Weights of a small GPT-style language model, trained from scratch on English Wikipedia.
Size: 9 layers, width 768, 12 heads of 64, MLP 3072 GELU, 89.9M parameters.
Architecture: LayerNorm before each block, learned positions, no biases in attention or MLP, tied embeddings.
Training: a variant of Muon for these matrices, 706M tokens.
Each number is 128 + 32 x the weight over the matrix's rms, rounded and kept within 0 to 255. Layers, rows and columns count from 0.

# layer 2 attention output (transposed), 768x768, rms 0.131, rows 394-407, columns 0-255
[[ 71 119 164 145 154  60 169 153 105 204  61 105 142 113 120 112 183 112 139 154 137  70  89 112 121  74 126 114 124 109 116  98 107 157 114 114 114 109 122  71 120 129 134 115 113  79 112 132 155 109 125  64  99 172 113  59  80 190 134 112 164 120 155 133  54  40 146  91 170 105 176 117 162 138 141 155  92 120 173 147 160 135 142  91 118 120 131  76 108 145 142 147 142 151 102 106 118 110 166 224 122 112 142 158 138 103  74 205 160 149 111 136 142 158 139 160 150 101 132 135  58 226 132 125 142  54 121 132 173 146  97 134  84  96  85 108 109 181 166  88  66  98 148 123 133 174  81 132 141 118 176 151 138 127 143  80 107 111 197 100  17 169 139 124 139  86 120 143 189 134 145 150 110 109 116  83 146 200 160 170 159  94 141 106 130 181 113 149 145 154  95 180 122 160 142 120  72 146 148  25 136  96 104 140 119 214 120 110 140 136  97  68 185  45  85 102 166 111 101 127 113  83 105 138 115 121  71 106 175 187 233  90 187 112  72  50 119  96 108 149 167 105 113 101 137  90 131  80 114 134 129 129 122 186 137 188]
 [114 139 102 118 125 147  92 110  77 116 115 146  94 141  65 154  89 142 157 184 133  77 215 148  85 147 107 167 124 113 154 129 184  86 181 122 156 106 144  90 100 148  87 158 153 110 121 198 164 152 249 107 169  91 170 140 101 136 120 105 114  53 206 123 104 100 110 154  93 138 104  94  77 169  89  91 104 100  73 143 111 106  58  87 139 154  94 106 125 119  97 131 125  99  71  88 100 122 102 115 125 127  99 145 154 108  95 157 181 120 182 100 130 155 108 139 128 131 124 124 124  98 119 121 108 125 120  70 165 107  88  90 120 194 160 112  37  78 125 133  85 135 161 150 139 161 118 153 140 119 121 112 153  80 175  84 111 145 178 106 107 186 110 129 122  72 121 143 138 115 134 152  94 204 180 128 101  90 154 102 177 119 113 125 145 102 129  52  80  83 146  54 182  51 105 128 124 163 107 164 134 160 116 164  51 128  93 181  72 103  71  99  83 151 129 140 133 104 103 185 164  94  26 155 156 175 173 166 117 137 110  98 160 118 164 156 134 177  68  94 145 119  87 105  85 173 188 163 213 140 127  96 122  87 107 121]
 [ 93 143 108 110 123 151 135 111 149 164 126 113 160  81  95 141 151 141  98 172 147 148 118  85 117 112  92 123  67 234 120 112 149 140 119 104 100 148  98 151 194 139 123 106  75  81 153  88 136 107 175 142  56  99 109 113  84  55 128 136 165 119  54  49 102 179 166 113 190 136 116 195 124 213 102 119 101 172 205  68  97 163 160 146  83  86 122  91 128 135  79 190  22 113 147 176 113 174 169 130 192  82 108 132  63 135  98 151 177 121 129 146  92  62  88 112 159 127 128  83 109 116 125 122 127 105 202  72 135 134 154 126 194 114 195 129 105  76 100  18  77 145 112 151 126 128 107 140 184 128 142  61  81 100 199 183 192 172 164 144  97  84 123 151 113 111  52  86 129 122 117  83 161 107 107 114 143 164 118 144 155  84 138 122  58 114 124 157 157  95 169 117  84 143 116 108 159  99 129 121  58 121 124  39 133 216 156 150  66 189  60  80 154  90 107 153 207 188 123 176  39  70 158 139 175 130 100  89 131 163 116 101 157 151 141 100  90 138 118 140 157 165 152  82 119 112 233 110 113 141 158 134 145 140 141 124]
 [116  78 155 160  58 168 141 160 114 160 117 124 155 130  72 170 115 170 227  70 104 131 138 161 110 161  98 177  76 144  26  71 101 115  85 113  75 124 101 143  75 166 128  40  88 110  64  54 125 152  70 168  78  66 173 172 179  88 116  84 138 122 122 145 118  88 120 137 122  87 105 131 181  61  94 135 173 120 130 165   0 134 145 102 131 122 160 133 132 159 135 156 129 102 132 171 144 171 177 130 110 146 125 142  68 173 117 184  51 106 109  90 100 127 167 134 165 201 113 115 144  91 195  72 152 142 229 129  98 170 139  81 141 150  92  88 185 140  75 148  94  83 158 129 205 141  82 125 116 136 119 184 118 113 155 101 173 117 121  98 170  95 226 118 145 145  26 158 154 168 124  94  86 142 124 137 169 167 185 141 116 119 139  33 153 114  95 132 131 139 107 101 172 165 114 161 146 118  93 145 129 171 106 138 148 136 110 141 182 135 107 113 131 100  83 120 159 103 219 131 152 147 116 131 136 103 168  64 176 146 130 107 124  74 195 117  56 151 103  80  97 113  94 159 128  96 183 140 121 165 153 157 119  72 125 171]
 [122 215 132  76 133  92  80 142 165 219 105 121 130 140 152  94  78 204 122 113 104 140 135 163 182  92 184 177 105  60 196 118 134  73 118 105 172  86 108 143 168  64  70 171 133  84  64 147 131 177 103  94 198 162  87 133 106  63  90  57  85 131  95  97 101 124 123  81 116  97 158 137 170 144 109 157 161 120 121 112 176 137  63 131 176 136 178 172  64 131 181 120 147  80  89 115 153 124 146 174 166  71 158 150 162 112 187  95 136  66 126  99 134 189 135 102  99 174  89 115  85 106 123 103 129 146 200  75 124 103  72  72 131 127 146 124 139 130 134 141 105 214 189 140 150 166 133 115  78 138 154  62 206 126 138  48  99 147  89 184 134 121 178  90 146 131  83 143 153  96  50 137 123  36 129 129 115  80 178 166 156 110 158 115 193  36 112 139 157 156  82 172  69  98  72 161 160 131 168 116 106 142 158 154 156 149 132 123 115 137  99 229  82 130 130 194  92 204 160 103 128 132 179 101 157 105 194 156 167  78 126  88 158 136 177 105 133 134 111 136  93 173 131 135 126 167 146 135 105 112 143  94 205 216 122 206]
 [109 125 149 158 151 139 153 214 137  86 103 113 171 142 105 119 172 197  49 143  96 117 157 142 170  71 108  91 166  71 170 170 130  62  90  74 130  92 170  61 116 132 175 147  96 166  75 121 127 113  75 128 130 181 126  52 110  84  89 136 104  94  88 195 135  65 147 138 120  60 167 112 129  87 129 188 185  93  88 144 148 120  92 104 133 116 136  92 183 166 133 121 131 118 124 120 123 100 115 138 117 203 139 138 174 142 139 106  84 185 108 100  71 154 127 122 150 109 142 210 108 114 145 204 172  92 156 141 149 183 150  31 112 104 141 152 161 106  84 128 135  86 169 118  87 102 158 102 145  97 118  84  84 149 202 170 111 134 168 109 180 120 137  97 122  86  79  84 148 119 203 115 140 157 185  93 104 147 158 201 150 157 136 179 114  69 144  92 226 158 128 108 175 123  89 184 117  89 156 126 147 159  92 108 146  94 131  90 150 130 167  96 120 143 108  39 125 168 185 184 139 132 165 110 133 251 134 122 135 129  67 167 142 154 136  85 143  28 170 178 153 129 116 178 150 110 151 170 156 100 110  81 134  68 134  96]
 [215  80 156 134 100 135 156 163 131  46  93 109 124 131 161 169 103 137 121 160 187 128 110 179 115 161 132 141 146 182 138 138  94 159  93 148 154 130  64  95 121 134 119 169 189 172 115  90 107 156 104 122 138 152 118  83 103 144 151 158 172 163 104 145  78 165 138 118 119  74 101 123 149 108  93 108 114 172 163 142 119 152  72 163 146 132 166 160 146  53 132 184 121  80 164  80 181  96  96  97 164 138 146 122 158 108 104 112  93 193 144 127 123  76 154 104 111 193 117 128 137 115 113  69 199  79 110 178 120 165 147 146 130 134 125 136 149 133 109  83  41  99 186  82 121  65 130 107  61 126 161 147  41 170  89 149 160 129 170 179 173  89  97 152  41 151  65  99  83 149 112 119 123  80 124  86  64 106 126 159 130 132 102 106 161 125 147 173  69  81 113 152  96  87 115 131 146  91 196 127 149 128 129 213 111  57  77 138  92  61 142 113  97 123  86 127 159 108 151 127 100 194 156 136 124 200  33 121 128 120 166 155 170 100 152  84 125 139 107 154  92 107 104 133 200 151 116 171 179 166 177 199  90  75 170  71]
 [103 124 146 124  24 176 110 141  94 136 129  76 109 133 165 132 125 111 151  99 120 147 175 133 110 208 116  28 148 126 141  64  63  86 120 174 105 111 185 121 121  93 177  61 136  70 118  86 108  92 111 137  99 178  67 162 171  85 146 116 167 102 107 175  99 144 133 136  83 121  85  73 153 138 143 136 133 128 107 171 146 161 166 111 186 127 122 170  92 173  57 126 206 195 132 192 125 154  94 175  91 138 196 105 110 131  95 189 103 150  97 150 200 138  76 155 182 103 107 154  79 123 165 152 171  78 145 158 115  72 117 153 147 120  97 106  43 176 127 127  96 150 152 156 176  99 181 103 115  75 189 196 143 135 113 183 113  71  71  71 107 121 170  85 151  98  97 159 154 145 189  96 110 134 118 157 127 137 126 111 107  87  77 139  92 103 162 102  71 105  73 131 131 148 112 147 179  84 124 120  85 141 123 122 157 142  97 189 113 148  80 130 113 132 131 156 106 132 120 124 149 141 121  93  85  83 132 119 162 146 128  77 150 136  94  80 139  74  98 116 174 140 157 171 140 132  73 127 144 178 142 174 146 136 123 140]
 [ 63 104 129 122 118 192 179 141 154 168 165  67  91 153 166 133 127 166 156 110 128  77 100 114  79  82 163 158 100 166  96 167 159 119  96  92  90 182 123  89  88  92 131 138  77 102 189 121 182  92 173 111  91 119 102 123  91 124 168 120 127 135 133 113  75 137 193 137 146  88 126 153 179 141 155  84 138  87 109 134 117 114 145 159  58 148 145 144 183 100  71 118 117 161 136 120 109 142 129 106 141 170 129 123 117 128  79 106 231 231 116  94 120 111  89  88 154 122 188 126 128  65 139  84 206 125 114  72 135 150 159 108 100 166 142 137 168 132 107 164  68  77 155 134  56 131 181  96 142 123 101 207 125  95 163 144 167 112 189  88 105 156 108 143 137 102 125 197 124 132 139 126 145 167 133 126 193 116 130 128 156 110 100 100 101 178 128  99 139 159 143 108  68  36 173  85  68 140 115 163 139 103 136  93 105 139 126  90  75 139 124 161 137 100 168 103  87 157 116 122 142 118 195 107  95 170 133  82 150  95  89  58 111 212 127 135 102 124 120 121 133 120 152 107  88 134 128 123 112 130 155 165 132 136 160 116]
 [223 186 106 139 103 149 128 178 138  67 142 134 157  52 120 114 125 136 158 113 166 131  63 134 187 140 109 163  74 148 123 151 129 232 153 112 125 163 114  32 154 161 186 155 124 147 136 148 136 169  70 122  82  81 123 175  94 111  68 143 104 153  85 124  84  77 103  83  91 133 146 133 105 105 174  52 173 146 106 105 154 168 131 126 169 104 129  61 125 125  91  95 117 140 143 116 147 192 135 177 157  97  93 155 148 118 120 193 123 128 153 150 134 120 112  52 117  88 137  58 128 115 142 152 157 136 101 129 156 110  85 119 152 185  95  98 164 153  83 116 126  94 105  61 143 116  97 103 192  93  58 124 135 109  89 242 153 145 200 118 135 141 148 173 124  97 155 158 122  96  79  81 132 118 187  67 197  97  75 120  86 198 171 131 164 119 156 163 139 160  79 127 152 130 142 115  71 133 186 104 128 171 130 143 108 169 137 149 125  78 107 145  88 179 170 206 109  62  93 108 154  88 228 118 162 102  49 118 206 170 144  66 138 108 154 129 130  99 122 105  92 157  95 168 120 114 154 108 138 139 127 134 160 128 126  73]
 [111 111 111 173 173 165 139  66 119 105 148  17 180 104 126  70  78 104 120 108  67 110  83 162  71 178 164 161 125 131 139 118 159 163 133 158 110  85 106 114 150 116 125 111 159 162 137 169 105 137 137 233 139 114  68 113 149 146 148  97 183 161 147  85 108 141  94 111 147 185 197 130 119  60 154 123 112 137 134 122 193 155 195 124  81 155  70  89 153 130 170  93 137  79 148 102  87 129 182 242  96 124 158 113  95 136 153 107 128 155 124 128 126 179 125 119 118 116 124 112 158 121 124 100  87 215 111 127 192 169 134 111 139 121 132 102 194 114 148 138 141  53  90 123 146 116 167 138 104 223 157 152 171 121 145  46 233 124 124  63 119 167 148 160 167 162 167 133 154 136 101 136 158 220 116 161 186 110 136 173 121 122 185 132 119 104 142 164 132 129 188 114 104  62 173 126 145  96 139  42 191  79 174 211  90  81 152 124 129 134 206 171 121 121 129 161 123 167 138 136  91 148  87  91 114 147 103 164 109  78 152 136 142 104  77  80  65  98 113 104 220 154 167  39 119 119 137 152 110 113 159 168 105 166 163  65]
 [ 98  83 138 114 106 157 126 141 137 143 113  57 114 151 169  38 126 111  96  89 139  61  94 128 142 242 200 128 122 152  85 117 125  82 167 125  83 109  92 131 111 160 184 118 120  98 118 169 125  97 102 127 132 137 157 175  84 143 193  94 100  62 126 107  72  86  53 143 123 142 142 151 118 117  77 184 126  95 199 103 193 106 141 160 169 156  60 137  74  86 191 120  94 125 167  92  75 117 120  76  59 139 150 204 157 154  96 120 130 161 200 205  96 115 172 143 168 127  61 112  71 153 116  65   6 147 121  35  59 104  60 120 108 141 196 164 116  99 180 106  90 149 234 177  93 148 108 139  77 155 197  75 184 123 103 146 215 125  91 145 137 138 134 117 134 158 143 199 108  91 135  94  89 128 183  77 144  89 182  71  86  96 101  34  63  71 108 197 112 189 142 154 148 117 144 176 120 129  82 137  91 128 102 148 157 134 193 121 181 114  64 128 117  99  90  62 125 172 157 101 133 154  84 174 204 138 194 146 136 126 210 141 135 107 156 117  78  72 157 115 138 116 135  14  88 141  86 106 114 165  87 155 168 137 121 184]
 [135 115 170 164 110  84  46 144 164 122 116  68 135  72 132 143 148 163 138 137 178 162 151 179 140  93 106 141  35  91  79 107  91 129 139 186 161 149 106 131  72 152  95  87  78 112 159  84 128  88 107 114  27 164  70 107 129 101 111 164 160 157 107 124 145 188 152  89 137 138 158  94 151  82 185 156 125 167 173 134 130 143 155 185  95  99 169  74 130  87  82 135 106 116 144  94 126 151 110 126 131 180 151 136 139  95 132 108 109 176 167  92 139 147 158 109 139 133 167  99 137 197  89  56  57 104 114 193 126  93 211 144 127 110 178  87 125 126 198 154 127 101 146 149 154 119  97 121 155 124 123 151  81 148 160 130 177 138 129 157 136 109  80 181 108 133 132 196  88 154 142 129 108 115 167 124  64 101 180 128 123 141 161  72 104 119  84 142 113 163 165 123  83  96 193 199  97 200 101 112 147 171 178 107 129 142 146 142 129  66 152 207 136 103 118 151 136 118 100 123 114 173  55 112 128 130  71 233 154  98 170 150 124 126  94 132 135  79 130  62 175 141 112 157  98  96 182  84 152 106 146 107  96 139 154 119]
 [175 136  85 105 115 173 129 109 139  70 122 196 124 105 143  88 138 133 115 104 136 114 101  86  47 182 127 214 115 185  74 149 167 125 138 134 110 190  67 173 114 116 105 176 114 145 131  79 155 135 142 151 134 132 118 124 184 167 129 114 146 118 144 124 128 137 103 152 104 123  87 113  61 156 108  63 129 133  87  89 153 144 141 110 133 144 129  65 119  81  71 218  74 159 148 116  72  87 130  82 105 156 110 170 171 138 106 104 252 169 119 117 123  89  98 129 157 146 174 130  76 153 106  99  96  85 109  95 105 164 127  77 146 107 212  62 136 131 122 128  80 140 150 135  71 193 104 126 142 110 116 153  18 150 145 150 122  95 147  89 114 145  99 101 117 132 107 146  89 168 126 108  75 133 189 164 164 108 164 160 146 192 117 147 138 100 114 211 185 148  83  94 204  89 100 118 174 143 149 105 140 155 116  76  76 133 145 123 158 176 170 116  91  73  56 109 138 131 124 149 142  74  78  85 110 140  96 116 123 181  66 156  53 143  84 108 161 129 133 115 127  63  95 103 118 125 155  79 109 111 169 113  89 155  78 131]]
# layer 2 attention value, 768x768, rms 0.0622, rows 395-407, columns 0-255
[[172 105 148 111  85 121 136  99  84 143 160 104 142 158 102 156 174 102 122 179 105 127  65 171 137 137  65 119 100 140 155 143 120  68 135 162 115 162 120 157  91  92 138 128  98 153  82 118  31 134  35 129 154  91  73 169 109 126 113 115 130  89 108 114 129 103 115 175 117  74 106  38 154 143  92 122 148 169 162 144 144 169 139 114  78 114  98 119 120 130 102 165 208 163 178 101 171 106 140 147 129 129 149 180  69 104 125 118 150 123 155 129  59  99 103 125 140 159  57  98 161 130 115  65 176 135 119 115  97 130 183 143 180 126 121 130 176 159  57 157 160  77  33 173 112 104 138 123 110 113 108 116 149 171 126 186 135 124 125 114 128 132 108 131 157 174  95 139 128 116 105 114  79  50 125 113  94 140  73  75 126 157 123 104 118 171  88 175 157 126 134 152  89 137 164 188 102 161  75  66 140 140 166 123 170 205 141  45 183 111 159 145  98  90 170 120 135 151 185 111 113 125 115 128  68 105 110  79 137 142 137 135 131 102  76 123  90 133 108 152 106 102  81 176 113 163 137  93  96 166 174 197 137 179 122 175]
 [141 123 126 149 150  81 146 156 112  41 146 156 110 207 144 116 109 133  95 124 139 152 157 131 127 192 133 130 227  72 173 161 127 134  78 147 108 125 152 102 117  88 138 151 156 169 112 124 153 126 142 116 140  92 111 121 127 122  41 125 115 162 129 114 157 170 180  94 119 148 128 138 105  55 165 182 121 142 141 127 173 154  97 127 192 132 155 104 186 172 102 145 167 206 131 145 166 104  51  93 129 169 116 134 197 102  90 130  78  98 150 120 128  92 140 155 105 111 174 173 171 146 126 110 116 133  93 193  90 191 106 129  71 131 141 136 166 140 130 159 178 161 156 134 131 150 150 154 145 115 112 178 146 129 104  86  82  56 119  92 108 113 140 127 134 131 145 111 143 152 128 121 123 175  59  93 140 169  81 116 135 103  88 165 152 116 106 107 137 126 168 142 112 134 166 113  84  74 141 152 133  65 134 159 131 124 108 133 112 160 161 116 163 165  88 107 150 129 162  86 141  65 124  91 132 133 134 110 115 111  44 154 139  98 107 134 147 127 111 102  73 105 159 199 150 142  95 134 110 138 129 148  94 178 104 111]
 [129  88 136  46 172 123 148 154 153 103 122 199  90 138  99 125 192 101 118 153 125 113 158 158  80 102 117 128 129 140 136 203  65  59 162 172 127 126 170 102 140 122  96 138 144  95 192 162 197 133 165 122 163 177 118 106 113 136 172 102 160 133 130 130 140 170 189 132 110 139  84  93 101 139 175 114 108 145 137 135 230 101  80 147 172 137 156 143 176 100 146 131 140 149 142 113 148 139 121 137 148 153 133 114 135 140 137 170 122 164 131 167 149  81 122 145 102  73 180  94 140  90  72 173 139 136  92 134  76 111 161 151  69 104 116 155 150  74 100 135  87 122 130 131 110  97 146 122 171 141 135 152 142 124 110 130 120 170  98 156 150 166 158 170 130 163 153 168 142  80 133 193 118  84 112 120 124 163 120 120  94 133  54 159  89 148 123 122 119 128 177 143 153 128  99 126  92  94  77  80  82 124 126 137 107 139 194  76  76 112 139 109 159 123 114  88 124 137 114 101 128 144  91 132 102 145  76 170 126 126 120 141 100 164 157  94 131 103 123 112 156 223 161 109 118  44  61  84 119  96  54  93  99 113 123  99]
 [174 134 103 221 125 123 130 142 104  87 139 119 118 106 105 190 136 125 151 137  84  97  83  84 143 140 152  59 131 165 137 129 140 180  94 147 131 131 108 179  81 138 170  97 143 120  75 183 107 119 104 126 125  98 107 147  87 132 119 243 110 131 113 113 149 111  99 186 197 155 145 151 126 104 180 133 151 150  97 121  43 103 161  86 116 161 114  88 163 131 127 180 123 131  99 133  93 165 115 113 104 137 169 111 101  95  97 119 132 151 200 140 183 130  84 102  67 126 187 105 101 179 155 153 120 131 106 144  93  97 125 164 150 141  75  76 117 153 134  96 147  85 120 105  74 122 184 152 132  84 128 140 171  82 106 102 172  56 230 172 142 103  95 185 109  82  96 140 143 139 136  99  97 128 112 107 176 172 109 141 132 156  67 133  93 128  42 109 119 131 149 157 174 105  92 124 101 170 110 161 126  87  99 129 137 125  76  88 149  80 126 106 125 139  78  78 155 143 169  80  94 160  99 128 114 180  83 112  87 153 139 181  69 153 100  79 125 136  92 118  84 187 173 129  96  75 133 158 147 148 110 156  84 115 125 140]
 [117  91 171 117  88 113 121  84 115 114 168 132 104  66  86 107  90  78 212 107  99 122 116 130  81 102 112 191 173 195 141 132 101 110 110 137 192 115 168 161  73 169  83  89 108 148 159  96  65 100 131 126 137 104 104 170 126 122 103 161 147 103 183  72 131  79 147 150  83 121 115 155 172 177 109 120 198 125 186  95 219 137 156 113 175 155 145 156 147 108 131 121 130 133 120 149  80  65 103 150 140 135 122 136 133 163 116 104 245 150  86 136 179 137 163 147 179 117 102 184 155 123  56  94 104 167 189  76  97 145 147 213  91 184 140 113 214  96 113  66 144 123 119 134 102 147 176 135 137 113 124 148 167 153 111 136 151 133  97 104 101 202  98 181 138 210 165 142 144 109 120 123 151  81  88 140  94 130 157 133 100  98 112  89 109 129 125  98 134 123 145 123 127 110 147 136 128 166 119 182 138 169 120 149 184  88 166 126 110 115 141  80 101 145  99 129 128  95  90 138 147 125 105  94  86  95  95 127 187 186  84 161 114 140  96 105 132 125 120 104 156 117 169 136 133 119 102  61  93 141 129 110 161 125 186 164]
 [133 208 179 126 115 116 141  94 108 213 103 138 111  86  33  80 169  72 130 161  56 125 162 104  89 125 194  82  80 142 162 126 139 109 114 158 171 143 151 144  99 144 159 147 148  94 173 121 116 116 148  89 189 132 183 160 109  98 102 154  55 185 179 167 157  94 190  73  59 103 144 150  90 167 108  90 105 132 107  73 139 123 141  13 133 161 144 120 143 117 137  77 153 123 116 138 190  95 183 190 130 102 140 109 107 135 209 110  90 118 103 139 100  77 168 178 158  92 145 101 122 145 104 155 117 137 149 111 202 128  98  89  79 120 152 137  94 107 152 221 171 150 101 115 177  86 144 144 214 140  58 145  88 106 145 132 136 199  90 129  94 129 126 136 117 118 165 100 121 146  39 113 167 118 163 157 182  80 142 147 130 103  95 136 119 151 172  97 166 111 136 107 161 139  97 144  99 123 106 139  91 163 143  78 169 133  71 142 129 152 125 144 100 153 147  54 129 131  50 117 114 122 109  50 128 137 123  97  94 227  67 170 111 120 106 123 158 138 142 117  99 124 141 168 109 157 117 167  63  80  96  93 133  88 162 112]
 [ 91  81 194 139 173 130 155 115 186 154 147 155 121 147 113 114  98 137 140  86 195  77 176 115  93 113 126 166 179  93 132 126 151 167 163 117 175 109  78  71 178 101 106 136  34 123 140 187 138  99 176  98 120  91 142 189 125 188  85 128  85  90 152 127 156 139 148 150 141 160  85  96 131 155  61 175 100 147 186 226  98  79 112 150  94 161 109  12 148  88 121 179  98 146 149 177  90 138 159 131 157  97 159 130 155 139 162 114 161 171 168 132 102 166 158 138 141 202 187 141 169 167 127 116  75 160 158 121 134 136 127  77 104 142 119 128  63 191 105   0 148 147 130 100  97 127 115  95  64 101 121 163 117 155 110 165 147 140  93 131 183  83 141 126 118 150 101 153 153  93  72 151 149 120 141 130 125 161 104 103 111 149 134 127 159 135  50 111 122 189  87 150 141  77 118 148 152 168 165  92 181 117 186 115 131 126 140  68 173 128 176 124 120 208 135 133 140  51 156 125 136 131 176 166 120 109  97 105 140 137  78  99 127 119 123 106 138 121 114 117 162 129  96 151 125 102 145  84 126  91 109 116 150 125  70 147]
 [167 153 163  70 104 107 123 166 149  65 123 146 155 132 137 158 142 104  91 150  74 221 155 125 121 130  94 119 102  86 122  92  68 122 154 172 140 132  97 129 156 113 198 164 121  97 115 151 101  90 104  98 128 152 126  99  70  59  55  76  89 155 138  87 162 168 122 101 154 114 137 147  76 124  76 149  99 181 150 192 137 149 128  55 113 166 157 134 132 134 122 130 119 139 174 159 119 118 145 183  46 130 131  77 117 141 135  91  75 142 135  81 154 103  80 202 162 161 104 171 112 136  65 161 133 120  96 176 133 131 102 145 130 139 120 145 142 117 154 161 142  86 164 119 143 126 152  94 113 171 133 121  41 167  93 118  63  95  94 122 143 139 138  41 120  76 171  84 134 139 165 154 140 140 138 126 106 172 148 123 135 161 108 118 163 139 112 125 115 118 113 119 137 145 120 118 139  64 135 114 120 102 115 146 157 111 116 109 137 133 127 106 166 148  76 131 140  99 175 122 128 128 117 159 114 139 137 149 154 134 164 125  68  49 116  88 139 139 104  82 146  80 137 159 162 176 122 109 111 140 148 186 143 130 126 137]
 [ 66 114 198 142 111 164 141 129 180 175 142  74 158  77 178  67 158  94 106 123 125 143 105  80 104 102 123  87  72 113 131 164 135  89  93 155 145 143  79 108  89 117  92 142 133  72 135 149 131 131 170 129 170 140 176 172 123 150 109  99 130 110 131  83 178 148 108 164 165 101 121  66 173 120  90 152 106  88  44  87 160  80 114 126 145  78 125 155  99 135 162 149 136  55  98  93 162 152  95  32 122 194  97 135 104 108 103 147 153 128 115 136 135 169 145 128 106  73  68 160 146 127 112 142 149 137 147 100 148 129  76 127 139 125 125  70 164 130 110 198 123 150 158 171 180 119 184 179 148 211 143 117 139 192 159 113 130 162 192 175 160 121 143 168 146 118 132 112  83 103 158 133 141  81 150 110 137  95  85 103 124 137  97  45  61 138 147  92 159  87 100 162 141 169 108 106 149 102 104 214 137  65 186 137  88 101  73 100  58 175 150 139 153 128 123 129 121 142  95 141 152 243 101 112 175 161 147 128 117 118 164 161 172 135 155  84 112 155 186 150 143 146  94  88 100 185 161 125 164 123 154 161 172 139 141 110]
 [140  94  65 196 130 139 107 179 170  88 109 125  98 160 132 146 144 172 137 138 122 109 152 101 123 126 135 150 104 132 137 104  86 121 124 131  76 156 131 114 148  93 127 192 163 188 100  53 124 166 161  83  89 160 119 213 166 125 122 156 130 178 101 121  82 109  83 108 126  80 163 162 135 117 134 195 151 103 132 158 153 135 117  59 117 156 120 187  58 130 113 122  93 164  99 175 155 142 123  82  93 124 149 203 130 130 131 155 196 152 127  99  76 182 126 128  84 143  98 121 127 111  99 100 129 129  94 154 159 118 101 150 123 110 146 200 157 138  56 107 124 156 206  91 136  98 142 173 138 138 125 141 102 170 111 152  43 113 166 126 161 152 131  51 100  77 168 124 112  92 171 132 172 112 101 116 190 146 153 107 127 119 165  86 134 149 147   4 157 152 118 113  74 135 113 115 115 149 140 127  64 229  89 118 114 152 146 141 139 132 125 117  75 161 101 118 121 100 136 137 147 130 186 194 135 124 169  67 137 122 179 130 102 113 107 117 152 134 105 108 104  86 141 129  36 150 149 149  34 122  62 107 142  86 157 139]
 [124 142 212  74 143 149  99 103 144  98 193 131  88 112 137 191  95 123 115 162 154 134 139  95 117 154 134  84 161 104 168 172  53 112 138 150  25 186 100 134 130 168 122  76  98 143 147 111 164 148  74  86 101 124 128 136 135  83 147 112 144 190 113 145 131  86 183 144 164 173 106 142 187 130 131  99 122  84  54 132 174  83  98 151 111 119 194 139 146 109 116 145 148  89 114 229 190 133 146 158  49 118 126  98  79 190 134 177 130 140 112 146  78  94  99 115 142 135 105  86 121  78 163 189 215  95 145 134 138  96 170 129 139 118 123 154  96 104 197 147 109 100 114 105 171  48 147 146 115 124 138 121 145 160 196 103 116 118 225 148 127 133 157 218 115 109 133  80 124  56  42 145 176 141 109 178 125 114  56 159 226  88 179 153 182 140 176  41  42  85 144 150 112  65  87 134 113 187 117  99 163 178 151 113 118 134 148  75 119 169 118 117  91 100 167  89 121  99 121 126 164  97 116 124  96 115 129 107 151 151  96  96 110 166  33 126 108 127 114 146  81 111 120 116  58 186  95  97 233 128  46 102 144 130 141 142]
 [ 95 154 109  80 150 186 159 106 121 156 110 239 175 135 100 132 105 126 114 153 115 107 138 129  96 124 159 144 132 161  82 169 104  81 159  92 144 144 195 208 161 106 124 119 164 114 116 168  85 126 129 164 153 125 206 118 122 168 126 156 113 153 112 158 127 114 114 124 151 109 124 134  89 115 126 156  72 161 134 127 163 109  99 122 117 102 125  97 107 138 134 144 110 116 135 174 121  64 121 148 113 108 109 127 130 177 150 143  84 127 119 114  72 143 105 137 166 132 105 124 164  70 141 117 126 176 143  62 153 153 103 182 122 139 136 169 112 131 110 119 153 213 125 122 180 137 191 174  70 165  81 143 119  89 119 161  77 143  93 107 157 148 116 171  91 117 117 112 163  82 134 124 115 102 115 123 143 127 118 130  86  95 102 112 149 131 208 105 115 173  90 134 115 110  94 126 148 126  98 114  86 118 157 143 119  72 104 150 144 178  96 111 104 137 181 141  94 185 130  88 123 114 183 108 149 137 179 112  80 184 146  77 102  97  84 149 107 149 181 124  95 152 105  24  95 164 106 166 108 122 127 146  79  84 137 118]
 [ 98 101 162 160 106 102 143 159 161 119 147 139 145  97 112 148 113  85 103 152 134 195 121 136 176 132 101 112 136  78 121 161  17  21 160 179  77 153 189  97 112 102 160  39 169 115  91 114 134 119  90  86  98 140  97  68 124  85 177 120 135 181 100 153 120 162 176 154 149 162  76 121 153  65  81 123 150  83 129 101 137 212 107 134 132 171 119 135 144 164 125 133 131 157 181 103 185 184 132 116  64 138  52 119  67 147 138 164 142  98 189  96 130 119 129 148 130 108 111 133 164  99 111 102 138  89 175 137 151  94 145 130 146 139  95 174 136 173 119 160 167 110 100 122 185 144  96 140 179 112 140 148 169 130 135 138 121 160 131  91  99  89 155 162 136 152 153 135 136  87 181 123 113 102  92 108 107 125 191 140 171 129  86 108 165 163 126 105  96 137 154 134  75 148 109  96 157  82  58  85  88 139 211 169 112 160 137 125 109 129  88 163 189 139 182  57 134 129 121 112  99 141 140 168 116  90 143  87 102 106 108  89 167 114 137  99 119 120 115 130  98  95 121 141 167 196 104 199 105 116  80  98 131 178 162 107]]